config.yaml
n_layer: 8
d_model: 256
n_head: 4
n_kv_head: 4
head_dim: 64
d_mlp: 1024
vocab_size: 847
activation: "quick_gelu"
norm: "rmsnorm"
norm_place: "pre"
norm_eps: 1e-05
positions: "rope"
rope_base: 100000.0
rope_fraction: 1.0
qk_norm: false
attn_scale: 0.125
bias: "none"
tie_embeddings: false
parallel_block: false
init: "orth"
init_std_qkv: 0.0272
init_std_o: 0.0
init_std_up: 0.0272
init_std_down: 0.0
optimizer: "adamw"
lr: 0.0014
beta1: 0.9
beta2: 0.95
weight_decay: 0.31
lr_head: 0.00455
warmup_steps: 203
schedule: "wsd"
decay_fraction: 0.629
decay_shape: "linear"
final_lr_fraction: 0.05
batch_tokens: [32768, 65536, 131072]
seq_len: 1024
doc_mask: true
train_tokens: 423600000
steps: 6109
dataset: "wikipedia_en"
Each number is 50 + 10 x the weight over its row's rms, rounded and kept within 0 to 99. Layers, rows and columns count from 0. The size before them is the row's rms in percent of the matrix's.

# layer 5 MLP down, 256x1024, rms 0.0443, rows 109-163, columns 768-895
102:56 47 69 54 69 58 45 55 47 42 54 39 40 63 44 46 63 38 60 34 31 30 40 54 55 54 49 43 27 55 54 62 45 56 63 56 43 46 70 43 48 55 40 61 47 36 55 38 40 51 51 36 42 48 51 42 32 38 49 37 66 65 36 72 71 72 51 64 31 45 45 48 33 47 46 46 62 21 53 42 57 40 59 57 29 40 53 47 57 54 68 58 65 55 37 62 38 55 56 45 44 41 56 59 59 52 60 50 40 41 50 39 53 59 44 52 51 55 53 47 35 35 50 48 55 48 50 51
096:57 68 52 55 35 62 51 63 52 54 49 51 53 43 43 35 49 52 46 40 62 47 69 63 69 67 75 39 42 39 53 59 54 55 35 42 51 47 56 47 55 45 46 59 69 39 47 51 37 48 44 54 48 56 59 44 42 49 29 63 56 65 50 60 42 35 45 48 42 49 46 50 45 32 61 53 46 45 48 45 54 54 73 67 47 46 36 40 58 44 37 42 49 38 63 51 73 57 66 67 69 50 53 49 39 64 48 71 27 58 35 39 43 39 42 42 38 52 60 48 54 46 44 50 52 47 58 52
099:57 36 47 53 39 37 51 53 42 46 62 52 65 44 57 53 55 32 59 66 33 56 55 63 52 51 63 74 59 39 53 63 24 56 38 57 48 48 58 36 52 49 57 49 45 54 33 45 58 48 52 46 52 51 62 51 52 45 50 58 54 46 45 55 43 50 53 39 44 26 44 38 35 50 66 48 54 40 35 27 29 59 50 56 43 49 54 56 57 45 45 70 48 66 36 48 43 53 39 45 60 50 61 66 29 60 50 36 49 45 42 46 42 52 59 56 25 71 54 41 51 58 54 43 44 35 42 63
100:62 48 49 40 35 49 62 45 56 52 46 50 70 27 60 68 41 41 54 33 55 51 41 40 62 46 68 39 64 46 60 46 42 58 65 49 63 56 62 35 42 32 38 44 63 57 53 72 47 57 69 46 52 42 39 60 56 46 37 54 60 48 52 70 38 40 35 38 68 50 42 39 54 51 52 69 45 44 48 45 56 56 76 38 48 40 55 49 53 65 62 51 72 57 48 63 53 38 31 45 53 45 54 58 52 32 63 48 49 55 42 47 35 43 49 41 71 75 38 71 53 42 47 37 33 76 41 51
112:25 50 46 69 60 31 60 55 47 44 51 34 49 52 56 46 46 58 40 32 56 67 56 52 31 39 53 54 47 37 37 54 25 42 57 52 29 52 60 38 58 45 46 45 46 47 49 50 38 24 59 52 52 54 57 62 56 39 58 85 30 47 45 49 68 44 41 27 74 41 52 41 46 42 44 54 52 41 47 50 46 49 49 58 51 46 57 46 38 55 51 63 48 44 57 56 50 44 55 42 53 46 61 31 42 44 44 65 46 42 49 29 40 38 67 49 39 43 46 48 44 47 45 40 53 54 40 55
102:59 30 51 43 57 38 37 56 40 62 28 22 57 49 48 61 38 38 50 60 50 43 42 44 50 64 51 51 49 56 38 56 47 36 37 60 43 45 52 62 56 64 39 46 61 42 49 44 50 63 40 40 58 49 50 52 43 50 45 30 60 48 48 50 39 44 50 50 52 31 71 37 60 48 51 49 57 36 51 45 46 60 49 59 45 63 42 49 37 36 46 53 39 57 47 41 41 55 45 51 66 80 54 43 48 43 39 49 50 57 60 62 47 41 49 40 59 37 59 44 44 53 51 46 52 57 45 51
098:59 52 59 58 40 43 61 57 67 55 52 60 67 45 38 67 53 77 38 44 54 62 68 50 70 68 44 39 72 62 63 50 44 46 62 71 60 42 63 54 44 52 51 56 34 52 54 47 55 54 43 37 65 38 57 36 53 41 50 60 51 37 35 47 49 77 42 47 61 61 36 42 40 32 47 62 48 42 39 57 64 51 59 52 61 47 53 45 53 46 52 38 47 54 52 44 64 62 61 51 40 71 64 52 38 53 72 39 76 59 44 47 26 51 42 44 61 58 45 53 52 45 45 53 30 28 48 47
095:43 39 67 50 70 31 41 61 62 60 64 40 45 53 53 57 44 53 29 43 48 44 42 32 44 54 43 46 34 35 49 63 49 47 40 43 74 45 45 40 47 43 64 50 47 64 64 28 49 36 40 39 53 54 55 40 46 34 64 60 41 39 48 49 72 56 57 44 44 61 30 45 47 49 51 58 52 46 29 57 47 27 48 62 42 70 42 53 57 64 58 55 58 62 62 40 44 36 57 42 79 43 48 53 55 57 51 51 52 45 43 55 51 51 30 41 65 43 55 46 65 46 54 60 62 51 47 52
103:51 42 47 36 68 55 39 38 63 52 46 56 46 62 44 28 37 39 45 52 34 33 68 52 46 47 62 56 67 50 70 63 43 40 40 59 50 57 37 46 60 62 71 81 58 38 42 27 42 44 42 57 41 53 45 48 52 38 65 57 44 52 64 52 46 38 61 58 62 57 60 38 53 40 48 58 66 42 50 56 56 41 41 37 67 44 42 60 50 35 61 54 46 64 56 72 63 64 39 48 37 65 41 59 39 47 48 40 57 42 50 48 55 38 57 33 68 26 67 32 31 51 51 47 42 34 47 38
099:45 55 47 61 52 35 39 43 32 45 63 53 47 59 58 40 59 56 61 57 55 49 49 31 62 54 35 45 49 46 43 47 46 54 71 49 47 47 70 54 54 65 44 56 36 46 40 48 34 21 41 32 59 35 47 51 50 53 54 63 65 59 69 64 38 41 44 44 50 61 60 59 43 41 50 53 64 40 41 51 56 54 59 57 51 48 51 52 30 56 30 55 40 51 37 59 50 48 49 50 72 41 57 42 36 38 40 66 39 57 42 52 47 28 47 43 29 44 45 42 41 48 43 55 39 48 49 61
100:46 66 42 46 60 50 53 37 55 68 55 39 66 40 63 52 52 37 29 39 45 71 47 34 52 54 49 31 45 43 38 42 26 52 73 55 54 36 57 64 61 54 46 43 46 68 57 66 63 52 43 58 60 34 59 51 37 52 59 52 44 47 57 53 53 55 48 39 41 65 62 77 49 68 45 48 46 57 56 53 63 65 47 43 55 53 56 33 32 36 50 60 47 50 49 43 41 44 40 68 63 68 61 49 53 80 37 52 54 38 52 57 73 49 40 42 54 65 51 48 56 46 48 48 65 27 48 60
102:52 36 53 47 59 47 48 56 45 51 36 59 32 60 54 52 63 44 30 35 46 49 39 31 49 40 61 55 68 47 36 67 45 37 46 55 60 55 56 59 44 45 54 59 51 61 46 61 43 31 48 46 59 27 38 46 68 44 56 52 63 53 40 56 58 43 40 53 50 47 49 57 51 45 37 56 50 31 52 67 62 41 61 44 55 43 57 51 50 47 42 47 57 34 39 64 51 45 50 36 47 45 41 59 55 74 45 57 24 49 35 70 61 37 65 45 49 42 50 46 52 52 68 57 51 59 45 45
096:35 60 45 52 49 65 52 63 74 46 47 62 35 28 49 61 57 56 48 25 58 40 53 44 31 45 41 47 50 59 61 42 46 47 44 59 38 49 48 48 51 49 30 46 46 47 58 45 27 38 47 43 59 37 48 50 38 51 49 54 43 63 61 30 22 55 24 51 47 54 48 37 48 42 47 30 49 51 47 55 63 52 50 63 38 49 58 36 52 49 56 55 42 57 48 58 51 43 48 46 39 62 51 54 46 47 48 61 30 56 48 55 46 50 59 45 53 39 53 60 55 41 60 57 58 66 32 60
103:42 68 39 52 49 50 55 64 62 55 37 49 51 59 50 55 52 58 53 64 57 47 47 43 61 64 65 46 45 66 47 50 53 43 59 40 52 40 52 65 45 45 50 63 36 71 53 60 41 62 37 40 58 56 45 56 52 61 52 39 28 56 60 59 63 38 48 53 53 45 46 40 45 52 55 54 51 42 50 54 64 54 55 46 37 47 43 45 54 49 37 31 60 58 47 54 56 55 42 69 47 76 41 30 55 50 31 44 35 22 47 33 43 41 38 52 46 61 28 41 39 42 52 50 60 49 49 42
097:44 55 55 44 49 61 30 46 58 61 56 64 52 44 57 60 54 39 40 38 68 57 54 43 41 46 30 39 49 53 48 51 55 47 32 50 53 53 58 48 33 53 67 49 55 60 45 66 62 52 37 51 32 57 39 55 64 54 56 44 56 49 45 61 53 47 47 53 39 40 57 53 50 47 47 49 42 64 58 39 52 49 51 55 41 43 44 44 49 47 32 62 63 49 50 40 50 37 68 49 35 47 49 65 63 43 40 59 58 42 57 51 54 62 49 40 56 62 50 44 50 51 55 36 49 58 47 53
098:40 48 39 50 55 56 37 35 63 47 58 46 47 59 53 43 51 55 59 79 31 73 56 37 60 51 70 69 63 57 36 57 45 40 59 45 56 48 66 60 47 46 43 43 49 45 36 40 52 55 45 44 48 64 33 50 49 56 57 53 44 59 54 53 49 60 45 59 44 50 62 36 33 68 37 49 38 46 56 58 40 51 37 40 31 64 49 55 70 51 58 52 51 37 44 60 47 48 60 44 39 42 60 55 42 53 34 58 38 49 51 60 58 47 56 36 44 42 39 48 53 55 53 30 48 52 41 67
102:62 67 48 58 43 46 50 63 56 46 57 47 55 47 56 58 51 61 36 39 48 44 44 64 38 35 36 39 33 59 45 72 41 48 50 58 47 37 55 60 50 45 34 50 61 51 54 36 61 49 61 46 66 56 48 54 50 42 48 52 54 47 47 51 47 48 50 46 63 63 61 44 49 31 56 45 36 53 58 47 45 45 57 39 54 47 55 50 45 34 23 45 40 46 57 48 48 60 48 63 49 61 56 13 44 55 58 56 47 53 44 59 42 62 55 61 55 50 55 63 76 47 38 32 40 46 30 46
099:55 67 57 43 55 43 49 47 44 51 46 41 41 50 62 65 52 53 55 55 69 36 57 65 59 54 53 44 75 52 45 73 53 49 43 46 63 44 51 51 46 49 45 44 33 60 48 45 54 67 60 50 56 41 57 55 51 59 57 63 51 51 66 68 42 50 71 32 54 46 57 38 47 58 51 55 60 39 50 46 61 54 43 58 59 56 44 56 48 44 64 59 38 52 45 44 53 52 57 53 31 44 64 66 46 48 51 46 65 70 50 44 41 47 46 43 44 43 72 39 53 55 61 42 59 43 64 41
102:61 52 49 51 60 46 48 48 49 50 45 59 62 58 46 45 51 41 49 41 47 48 50 52 52 52 63 40 58 64 45 55 20 35 33 28 42 46 51 56 62 33 37 67 43 56 46 63 26 70 57 54 51 59 50 47 54 51 48 40 65 39 56 58 43 53 54 48 60 58 51 42 39 64 18 56 53 50 53 41 60 38 49 42 75 58 64 42 41 57 73 52 40 45 47 59 60 57 45 43 54 48 51 78 49 39 55 51 44 58 65 48 37 64 48 39 52 51 43 62 56 47 52 34 50 42 61 52
097:42 53 65 54 74 48 51 48 59 47 51 70 36 63 50 46 52 45 49 52 44 54 46 38 56 49 57 46 34 47 51 51 65 63 47 55 34 44 51 43 32 43 39 47 43 54 43 37 40 61 51 28 48 57 49 45 73 46 61 61 53 50 51 34 44 49 46 38 63 49 70 58 43 53 44 52 48 53 41 53 47 57 47 53 53 45 29 46 39 53 46 52 57 41 62 62 54 47 49 53 51 62 42 41 49 39 41 47 63 59 58 61 60 54 38 42 45 45 52 41 42 69 39 45 43 53 43 60
099:48 45 75 39 44 40 70 54 38 41 53 82 39 40 27 58 59 48 34 54 37 43 57 56 37 39 61 45 57 52 64 51 57 67 43 53 47 58 38 45 56 48 45 50 43 55 47 49 48 59 50 45 45 61 63 43 56 55 38 42 42 43 55 35 45 50 56 67 45 45 53 41 47 47 43 54 40 50 50 48 70 57 45 36 39 43 49 48 37 53 44 39 55 63 43 67 31 53 62 50 67 31 34 60 29 59 41 47 59 42 33 51 45 50 36 50 56 49 56 45 46 55 59 48 35 38 37 58
099:51 58 39 31 65 42 59 56 33 59 60 55 46 38 45 57 38 26 51 42 44 66 46 48 53 49 53 45 72 40 55 41 47 39 42 45 41 47 39 63 62 36 34 30 46 54 50 40 49 49 52 48 47 38 44 41 54 60 58 34 55 39 54 44 76 46 50 47 54 17 73 46 56 53 64 40 54 45 41 38 57 44 43 42 49 54 57 54 57 55 64 55 45 54 42 50 53 32 46 40 62 38 44 60 61 33 52 44 58 58 41 62 58 61 33 41 48 57 55 55 50 36 43 13 42 37 41 44
100:54 49 51 57 64 39 46 44 56 64 40 31 57 50 47 62 45 71 58 41 56 52 53 57 45 48 52 55 35 46 45 56 39 40 54 49 53 57 60 48 65 56 59 54 43 65 56 61 41 43 50 66 52 34 62 44 44 59 71 53 26 74 52 32 50 61 33 56 36 39 53 52 44 45 59 59 39 45 46 52 57 53 49 53 51 54 63 46 58 45 65 54 50 38 65 49 48 65 42 58 32 64 45 39 37 52 39 57 53 54 70 35 61 41 49 49 54 66 50 33 67 55 54 46 51 70 50 31
092:49 46 58 58 48 49 53 55 29 57 47 66 57 57 43 38 45 62 51 41 69 67 64 47 49 52 67 59 37 51 61 46 43 61 59 42 55 35 38 56 19 55 78 63 65 49 41 63 52 48 49 58 39 39 51 61 44 65 56 53 49 43 65 65 34 56 59 45 60 51 48 62 50 53 62 54 51 53 51 61 46 31 50 46 58 49 48 49 41 63 50 45 45 46 63 68 41 64 53 45 71 25 56 51 47 30 67 55 59 58 44 56 38 54 61 59 32 44 48 55 48 55 50 44 55 50 32 37
105:51 53 43 46 54 36 29 55 54 40 60 48 68 70 44 58 53 50 54 50 53 41 59 63 48 54 57 48 40 49 32 44 46 68 48 44 46 55 39 49 68 54 21 52 46 43 52 47 47 58 64 35 35 51 31 57 61 41 52 35 61 49 59 59 39 39 67 45 56 41 68 60 55 54 52 45 55 53 23 54 44 47 51 48 49 60 38 37 26 58 28 55 46 44 54 36 48 52 68 65 53 72 26 39 46 52 58 48 44 38 36 55 46 34 30 53 32 59 65 49 37 41 28 43 52 62 66 49
097:45 54 50 56 34 51 42 46 51 49 62 63 78 28 52 57 37 30 59 53 56 44 38 63 48 43 68 51 57 33 49 49 52 56 57 34 31 58 58 44 54 46 55 57 37 60 44 49 71 55 30 50 46 50 49 39 57 48 28 58 48 39 44 59 38 39 49 61 45 73 38 35 28 22 60 39 52 56 30 68 43 46 59 52 55 54 61 46 64 49 44 45 63 46 42 50 68 54 28 39 42 42 52 72 54 45 50 52 60 51 65 52 43 61 72 68 32 38 45 33 47 44 44 39 46 57 59 45
095:53 53 43 51 54 36 50 35 64 54 53 37 48 60 40 49 45 50 53 37 60 33 53 64 41 59 51 28 46 58 43 34 44 55 73 65 66 37 39 49 59 67 48 46 55 74 38 46 42 45 55 52 40 57 54 59 32 48 50 30 61 49 49 40 49 54 51 50 47 39 52 59 56 36 53 63 60 52 39 46 60 62 47 54 58 40 58 54 63 74 56 54 36 52 34 28 65 61 58 37 58 44 42 42 51 37 37 65 66 42 66 69 57 63 52 40 56 42 45 50 51 34 50 48 53 44 48 71
100:53 43 15 52 36 46 36 63 40 44 61 61 49 71 42 50 36 45 64 50 53 63 44 43 60 52 73 68 45 38 61 71 50 63 47 62 56 48 31 27 55 25 61 36 59 49 57 49 61 46 44 41 47 31 53 31 51 43 45 39 38 58 52 43 51 43 63 46 43 44 47 57 53 50 47 54 38 43 20 62 30 47 57 35 40 56 55 54 56 37 52 42 62 46 55 71 35 31 48 46 53 39 38 49 51 46 54 51 44 55 33 42 47 41 63 53 41 41 55 30 60 42 53 39 45 47 59 48
097:67 55 38 63 50 59 61 43 64 60 48 54 55 46 37 46 42 37 47 57 62 23 46 43 37 53 52 50 54 50 67 53 54 60 41 31 43 58 50 54 57 44 43 41 48 58 44 59 54 51 55 52 61 58 49 52 55 66 40 39 54 33 27 25 57 49 60 67 45 58 69 49 54 49 58 56 58 72 58 50 38 35 52 52 54 50 36 48 49 51 54 47 50 40 54 47 42 44 49 51 62 55 42 35 48 59 47 62 64 51 54 62 37 43 51 51 42 44 44 52 45 54 48 60 42 45 54 34
097:44 52 47 56 84 50 41 57 47 54 66 43 51 41 61 50 53 59 51 46 47 28 41 48 60 47 50 61 44 44 53 50 46 75 52 46 56 48 45 63 55 41 74 56 44 69 40 42 52 50 37 58 41 53 44 65 63 69 40 59 40 83 50 51 51 53 44 49 34 70 39 43 59 42 63 65 67 39 57 52 50 37 38 60 65 47 50 53 44 45 65 49 58 64 53 49 43 39 52 43 33 45 43 49 59 49 42 41 58 58 50 31 58 50 49 69 47 46 40 46 58 49 78 53 53 63 48 53
102:39 54 33 47 48 59 39 69 36 65 56 54 51 57 43 38 53 42 50 53 52 50 64 40 42 45 44 51 45 44 55 45 51 53 66 42 35 49 57 39 54 45 62 53 36 45 47 50 46 48 52 57 57 56 48 54 54 55 48 44 48 43 59 51 37 53 54 52 44 52 45 47 44 44 67 34 53 43 60 42 45 70 58 43 73 52 49 56 64 57 26 39 59 45 62 65 69 50 53 46 53 36 65 37 46 67 56 38 58 46 70 58 55 47 46 51 45 42 51 41 41 44 53 46 48 52 55 39
099:54 30 48 54 70 42 52 54 37 70 48 56 51 52 71 53 50 50 46 58 56 52 43 54 51 34 48 51 37 46 53 45 61 47 46 51 42 60 51 44 52 41 26 55 38 42 49 48 54 50 38 36 62 57 48 38 50 52 67 54 44 55 67 46 63 59 56 41 47 39 55 59 45 35 53 59 51 70 57 58 63 51 57 35 60 61 42 50 48 59 73 52 51 54 62 55 42 35 57 59 51 54 74 68 60 44 44 55 61 56 61 50 45 49 29 45 63 38 72 33 48 45 45 46 32 56 57 34
102:59 51 63 70 45 46 52 49 62 39 62 49 45 52 58 47 40 34 44 60 40 52 62 52 51 49 55 48 32 49 45 50 52 56 71 60 29 64 68 40 48 57 51 48 59 42 48 40 48 44 43 46 43 42 63 55 58 51 52 60 40 32 48 40 61 28 50 41 56 45 44 43 47 43 60 47 46 55 39 39 45 57 45 28 41 34 59 51 38 45 35 49 55 57 55 44 62 65 45 58 38 54 47 41 43 43 55 61 45 44 53 48 46 42 46 46 40 49 28 53 60 26 49 46 58 33 49 41
104:51 53 58 37 61 53 41 49 50 37 44 50 49 50 45 79 34 45 53 61 37 53 43 60 62 55 59 33 25 59 46 32 65 46 39 52 35 58 53 47 58 43 47 65 54 34 52 47 46 46 44 67 47 67 63 49 52 53 40 34 46 50 62 35 59 55 58 52 55 52 64 48 47 41 53 34 57 76 51 31 53 48 54 53 55 46 61 45 46 44 53 56 56 59 59 50 61 59 55 50 56 52 45 62 61 53 49 54 44 45 43 43 50 47 52 46 51 50 50 60 22 33 56 57 55 20 50 34
100:64 50 44 56 48 63 58 51 38 42 59 61 69 43 50 52 33 50 42 63 45 40 39 68 60 56 45 43 43 46 52 56 47 56 43 58 50 63 49 48 49 62 57 49 46 43 40 26 40 34 39 47 64 31 54 40 44 56 49 46 42 46 59 51 56 25 57 54 60 41 34 49 52 24 48 61 46 61 52 57 52 52 55 66 46 63 60 41 61 60 44 30 55 50 55 42 49 33 64 54 58 48 59 47 47 64 65 47 55 45 42 39 31 42 77 48 44 48 56 18 36 62 32 45 50 55 54 47
103:54 58 32 29 48 42 56 51 41 59 46 66 71 46 48 64 42 61 53 45 55 33 49 53 51 56 46 51 41 58 53 60 36 30 66 65 47 51 52 54 51 60 38 65 61 42 51 66 39 63 51 50 59 67 58 52 52 66 32 25 50 58 53 45 47 74 37 53 48 54 50 43 27 59 55 48 54 50 70 33 41 41 66 47 70 47 65 40 60 72 54 34 47 52 50 66 45 69 52 59 71 56 46 72 48 54 53 47 54 66 57 58 44 54 51 49 59 55 64 56 24 50 38 62 52 45 71 50
098:64 41 49 47 57 66 67 57 53 50 41 15 52 58 51 56 42 58 50 35 64 44 59 54 40 72 49 35 74 58 39 38 43 48 59 35 41 55 49 52 40 61 64 67 50 63 57 48 52 32 58 51 41 45 42 31 54 59 55 33 67 47 41 62 40 55 55 65 51 47 48 53 49 27 60 34 49 53 55 38 59 48 40 52 29 67 54 46 45 54 58 43 54 42 45 49 52 44 43 58 51 56 48 50 67 63 46 57 49 40 81 45 48 54 57 50 58 44 49 59 58 44 59 43 52 44 55 31
097:52 39 52 51 51 43 56 60 58 61 52 41 41 37 50 53 54 59 47 46 50 41 58 59 50 45 57 48 72 57 47 41 39 52 32 56 32 37 38 45 62 47 68 48 57 66 46 56 42 52 58 44 47 57 53 57 57 63 57 43 56 41 55 46 44 40 25 35 56 52 47 51 53 64 45 70 57 33 55 33 38 51 51 45 43 38 58 63 51 45 40 51 67 52 41 63 34 67 53 49 60 42 53 53 53 51 33 39 66 47 59 53 57 40 51 40 67 48 58 45 59 55 63 38 63 41 48 29
095:41 43 43 74 55 28 62 51 36 37 45 50 45 40 54 42 54 57 25 48 60 35 46 50 38 55 43 51 34 36 49 55 44 32 63 36 58 29 51 60 54 70 40 58 56 48 73 52 63 45 56 50 53 59 38 35 42 55 50 45 36 51 56 56 42 65 75 46 63 66 30 54 60 55 43 52 72 40 57 38 53 52 44 71 64 40 48 42 56 45 48 56 57 21 60 38 60 52 61 61 57 54 48 41 48 63 34 46 43 68 56 36 43 70 38 58 70 38 46 33 53 30 46 40 48 68 53 45
100:42 63 42 44 62 45 51 56 43 35 56 57 46 35 62 33 57 61 40 66 50 35 45 39 31 49 63 60 58 63 58 77 59 57 49 41 38 46 49 55 46 36 39 40 64 66 36 64 57 60 55 65 45 59 42 48 71 46 30 52 33 64 53 55 49 53 41 61 49 62 37 43 58 54 37 43 54 51 59 39 45 53 51 43 55 58 43 37 52 72 62 42 35 35 58 60 47 56 48 51 45 43 60 57 38 51 49 55 25 53 52 46 50 68 49 57 50 45 38 58 50 69 61 50 53 62 58 53
105:48 53 43 57 68 48 54 54 38 46 53 59 51 42 37 50 46 45 50 51 44 58 48 38 59 47 60 69 57 53 53 48 48 41 59 45 61 69 18 52 47 55 43 57 62 41 62 56 48 40 47 72 52 44 53 59 62 56 43 44 50 35 53 71 46 45 53 43 52 58 61 65 49 54 49 54 37 48 64 33 48 62 56 50 60 69 52 34 47 41 43 52 62 57 50 59 42 49 53 59 42 67 66 27 46 58 45 59 61 57 77 39 52 44 50 37 66 43 51 50 56 54 45 52 65 47 63 69
100:40 41 43 40 41 42 52 35 51 58 64 64 68 53 73 60 41 46 50 37 69 48 57 41 55 49 59 26 34 42 34 32 47 52 57 42 59 31 45 60 63 53 69 44 50 65 64 39 52 74 59 39 54 50 29 57 52 52 58 43 43 41 37 49 35 41 33 44 50 50 54 57 60 58 44 59 36 53 40 67 43 52 54 51 53 42 59 46 46 52 20 58 51 48 57 44 33 49 53 39 65 57 49 41 57 55 54 55 61 67 48 40 49 42 40 59 44 72 61 51 46 46 47 57 41 64 45 49
104:46 39 40 44 48 51 53 71 39 65 47 38 54 48 52 41 47 54 29 37 47 51 49 41 48 43 40 47 48 50 51 44 55 56 53 55 60 52 47 63 51 62 55 40 65 57 50 38 43 38 64 52 40 51 36 47 44 40 34 27 61 60 49 35 59 76 33 49 59 61 47 40 44 55 47 44 61 60 43 50 43 42 46 50 41 28 36 49 74 57 52 59 52 73 32 36 32 45 42 54 68 63 63 49 60 51 39 49 61 47 60 62 42 59 48 37 67 46 46 67 46 49 58 36 54 54 43 37
099:67 47 47 36 57 56 59 45 41 49 44 57 38 67 54 55 55 47 63 52 52 40 40 48 38 50 66 45 45 44 54 32 59 52 51 39 73 48 53 45 54 46 67 35 43 63 49 60 57 64 42 55 48 40 41 55 38 53 55 56 47 42 45 49 42 48 53 42 31 41 72 38 60 53 44 40 57 65 63 43 59 47 42 55 56 61 65 51 48 47 55 44 36 46 44 32 53 49 52 43 40 54 30 60 51 59 59 53 40 44 56 40 59 62 51 34 62 44 52 63 54 41 42 51 66 66 44 59
100:69 52 41 44 49 59 66 45 39 42 25 38 46 51 48 51 38 57 45 30 65 54 46 58 56 59 50 45 68 51 56 43 38 63 45 41 68 42 39 52 56 45 50 58 59 40 62 37 60 39 39 62 39 38 37 55 72 44 64 54 54 60 61 48 62 35 51 54 55 46 46 55 46 55 51 53 52 34 52 48 60 51 45 37 38 37 61 48 54 58 44 37 50 50 60 38 56 41 48 37 53 55 70 46 45 47 50 55 48 36 53 59 57 39 28 51 56 64 40 56 36 58 50 42 34 67 40 55
100:47 58 60 70 43 51 50 59 68 60 60 39 55 58 57 62 43 34 51 46 46 68 46 60 44 55 68 48 45 53 53 64 29 52 46 61 40 52 49 53 56 43 45 51 53 46 38 46 53 64 56 53 63 40 56 71 61 45 63 48 53 45 47 61 28 48 44 37 51 50 55 48 58 45 43 50 44 57 59 54 56 45 63 53 65 48 60 57 52 46 51 46 62 46 51 62 50 52 46 51 44 59 31 48 59 43 42 52 59 36 42 42 55 53 32 42 66 57 49 81 43 51 43 46 53 52 43 54
102:59 69 36 55 38 48 45 49 58 42 47 56 42 65 40 47 44 50 54 54 70 50 56 51 45 61 48 50 57 56 56 53 58 47 32 46 76 45 49 68 58 43 67 62 57 63 40 33 53 49 37 29 56 68 52 73 55 45 67 23 69 45 54 46 51 49 49 49 56 65 55 39 35 49 52 46 36 52 60 61 53 38 20 56 53 28 51 53 41 45 46 67 49 45 47 25 45 77 46 41 53 60 48 44 48 52 58 41 38 49 34 53 39 34 56 51 75 35 49 52 65 27 36 46 63 43 59 47
103:61 69 40 62 59 63 50 50 47 53 51 47 52 30 35 46 67 40 42 42 45 52 62 48 50 46 38 48 53 61 50 48 48 61 47 55 51 46 64 43 61 67 53 49 42 52 48 60 47 59 40 54 45 41 58 40 46 65 53 53 33 52 71 50 33 60 65 33 37 58 51 55 53 39 52 46 43 58 68 46 58 50 79 67 55 62 54 27 44 49 29 42 69 37 57 54 37 54 54 47 39 50 62 57 37 55 54 51 62 35 42 37 47 43 58 45 46 49 43 43 55 41 33 35 64 63 68 58
101:49 37 60 42 34 61 74 52 40 50 51 35 43 39 63 56 37 51 45 71 56 57 49 53 63 48 33 57 49 47 56 59 42 55 40 73 73 52 47 38 41 55 70 50 51 37 36 30 77 44 54 67 48 31 50 36 53 52 41 34 48 44 49 66 56 59 50 62 47 41 64 46 37 68 55 38 44 45 54 32 42 36 34 55 41 44 52 36 60 43 49 47 58 72 34 42 38 47 40 42 56 52 44 67 52 58 55 56 62 48 60 47 48 55 60 44 21 61 53 47 36 55 45 44 50 34 55 51
092:37 41 54 47 58 51 55 55 61 78 48 44 40 57 52 37 44 29 57 57 56 55 53 41 46 48 46 63 40 33 56 71 43 38 64 55 43 50 51 48 51 40 35 29 43 51 43 39 46 58 47 40 76 63 37 47 46 51 57 32 61 58 57 36 59 39 50 61 44 43 43 49 50 45 30 61 55 34 54 48 47 52 47 40 47 51 38 55 50 50 49 46 44 61 32 67 55 62 51 48 43 66 58 57 46 48 43 48 70 62 58 71 77 36 22 74 49 38 41 48 58 38 47 37 66 63 45 65
103:40 55 38 61 38 56 63 39 51 46 25 55 77 66 30 56 48 71 50 46 35 61 52 60 60 57 60 38 61 61 60 52 32 55 54 58 67 48 46 62 41 59 50 63 55 59 45 63 52 51 60 36 50 45 33 45 56 58 51 37 42 44 49 52 47 45 50 62 59 45 64 55 36 53 62 46 43 49 76 32 49 68 38 29 24 55 62 53 61 54 37 45 62 48 58 41 47 54 63 62 55 60 51 58 54 48 58 50 43 60 53 61 39 57 54 67 34 46 39 76 70 43 47 38 53 50 76 44
100:36 43 41 42 20 46 56 63 54 52 56 73 57 23 65 61 65 46 50 21 41 80 29 32 38 50 48 60 47 60 49 36 55 36 38 35 40 47 37 52 62 49 34 54 40 54 48 37 50 48 58 49 61 41 50 48 42 33 45 58 51 45 38 53 41 62 57 42 62 55 52 56 58 51 63 52 44 40 49 41 48 47 64 76 53 46 60 57 76 58 50 51 35 23 55 54 56 51 47 43 44 40 46 56 42 38 48 39 43 59 42 59 45 42 56 46 45 47 43 39 45 48 48 61 45 52 49 50
101:52 41 63 48 30 50 53 59 64 61 64 49 59 48 50 52 64 50 64 44 40 54 36 60 51 48 62 54 60 56 41 60 41 39 40 59 48 53 55 59 39 52 50 51 52 55 59 52 49 36 53 59 42 44 65 56 50 66 57 47 38 22 45 39 41 52 45 63 52 55 51 51 55 40 51 43 59 50 40 49 59 68 47 38 63 50 48 57 36 43 55 65 41 62 59 53 36 53 55 51 47 43 37 50 39 45 50 51 52 60 66 71 43 46 41 58 57 35 52 53 57 61 53 41 48 64 53 53
104:60 51 55 48 45 42 62 39 40 66 64 45 73 49 43 58 40 47 53 52 41 61 56 63 41 43 30 35 64 36 46 18 46 47 66 45 45 52 44 47 50 47 55 49 51 65 49 53 59 46 56 47 46 62 58 55 45 69 60 63 53 30 52 52 51 52 52 32 53 36 68 43 36 48 59 46 45 68 55 36 46 72 60 54 40 61 38 51 43 53 29 39 49 51 71 49 36 40 58 50 48 59 53 30 51 56 39 56 62 43 49 59 49 60 41 62 49 62 52 48 61 58 52 49 37 57 50 59
099:40 54 42 62 60 51 52 43 44 33 56 55 48 63 48 61 58 52 53 48 28 70 60 53 49 62 31 48 44 58 43 55 53 59 33 36 47 56 69 38 47 36 54 62 46 54 58 55 43 40 66 70 49 47 51 38 61 54 46 46 53 39 32 53 53 64 64 45 27 29 35 60 60 42 40 43 64 51 58 55 67 47 54 60 44 62 64 46 44 57 44 48 62 66 54 48 54 50 48 56 62 36 48 45 62 49 63 51 47 55 54 32 36 58 34 50 47 30 56 40 56 45 44 48 51 55 58 44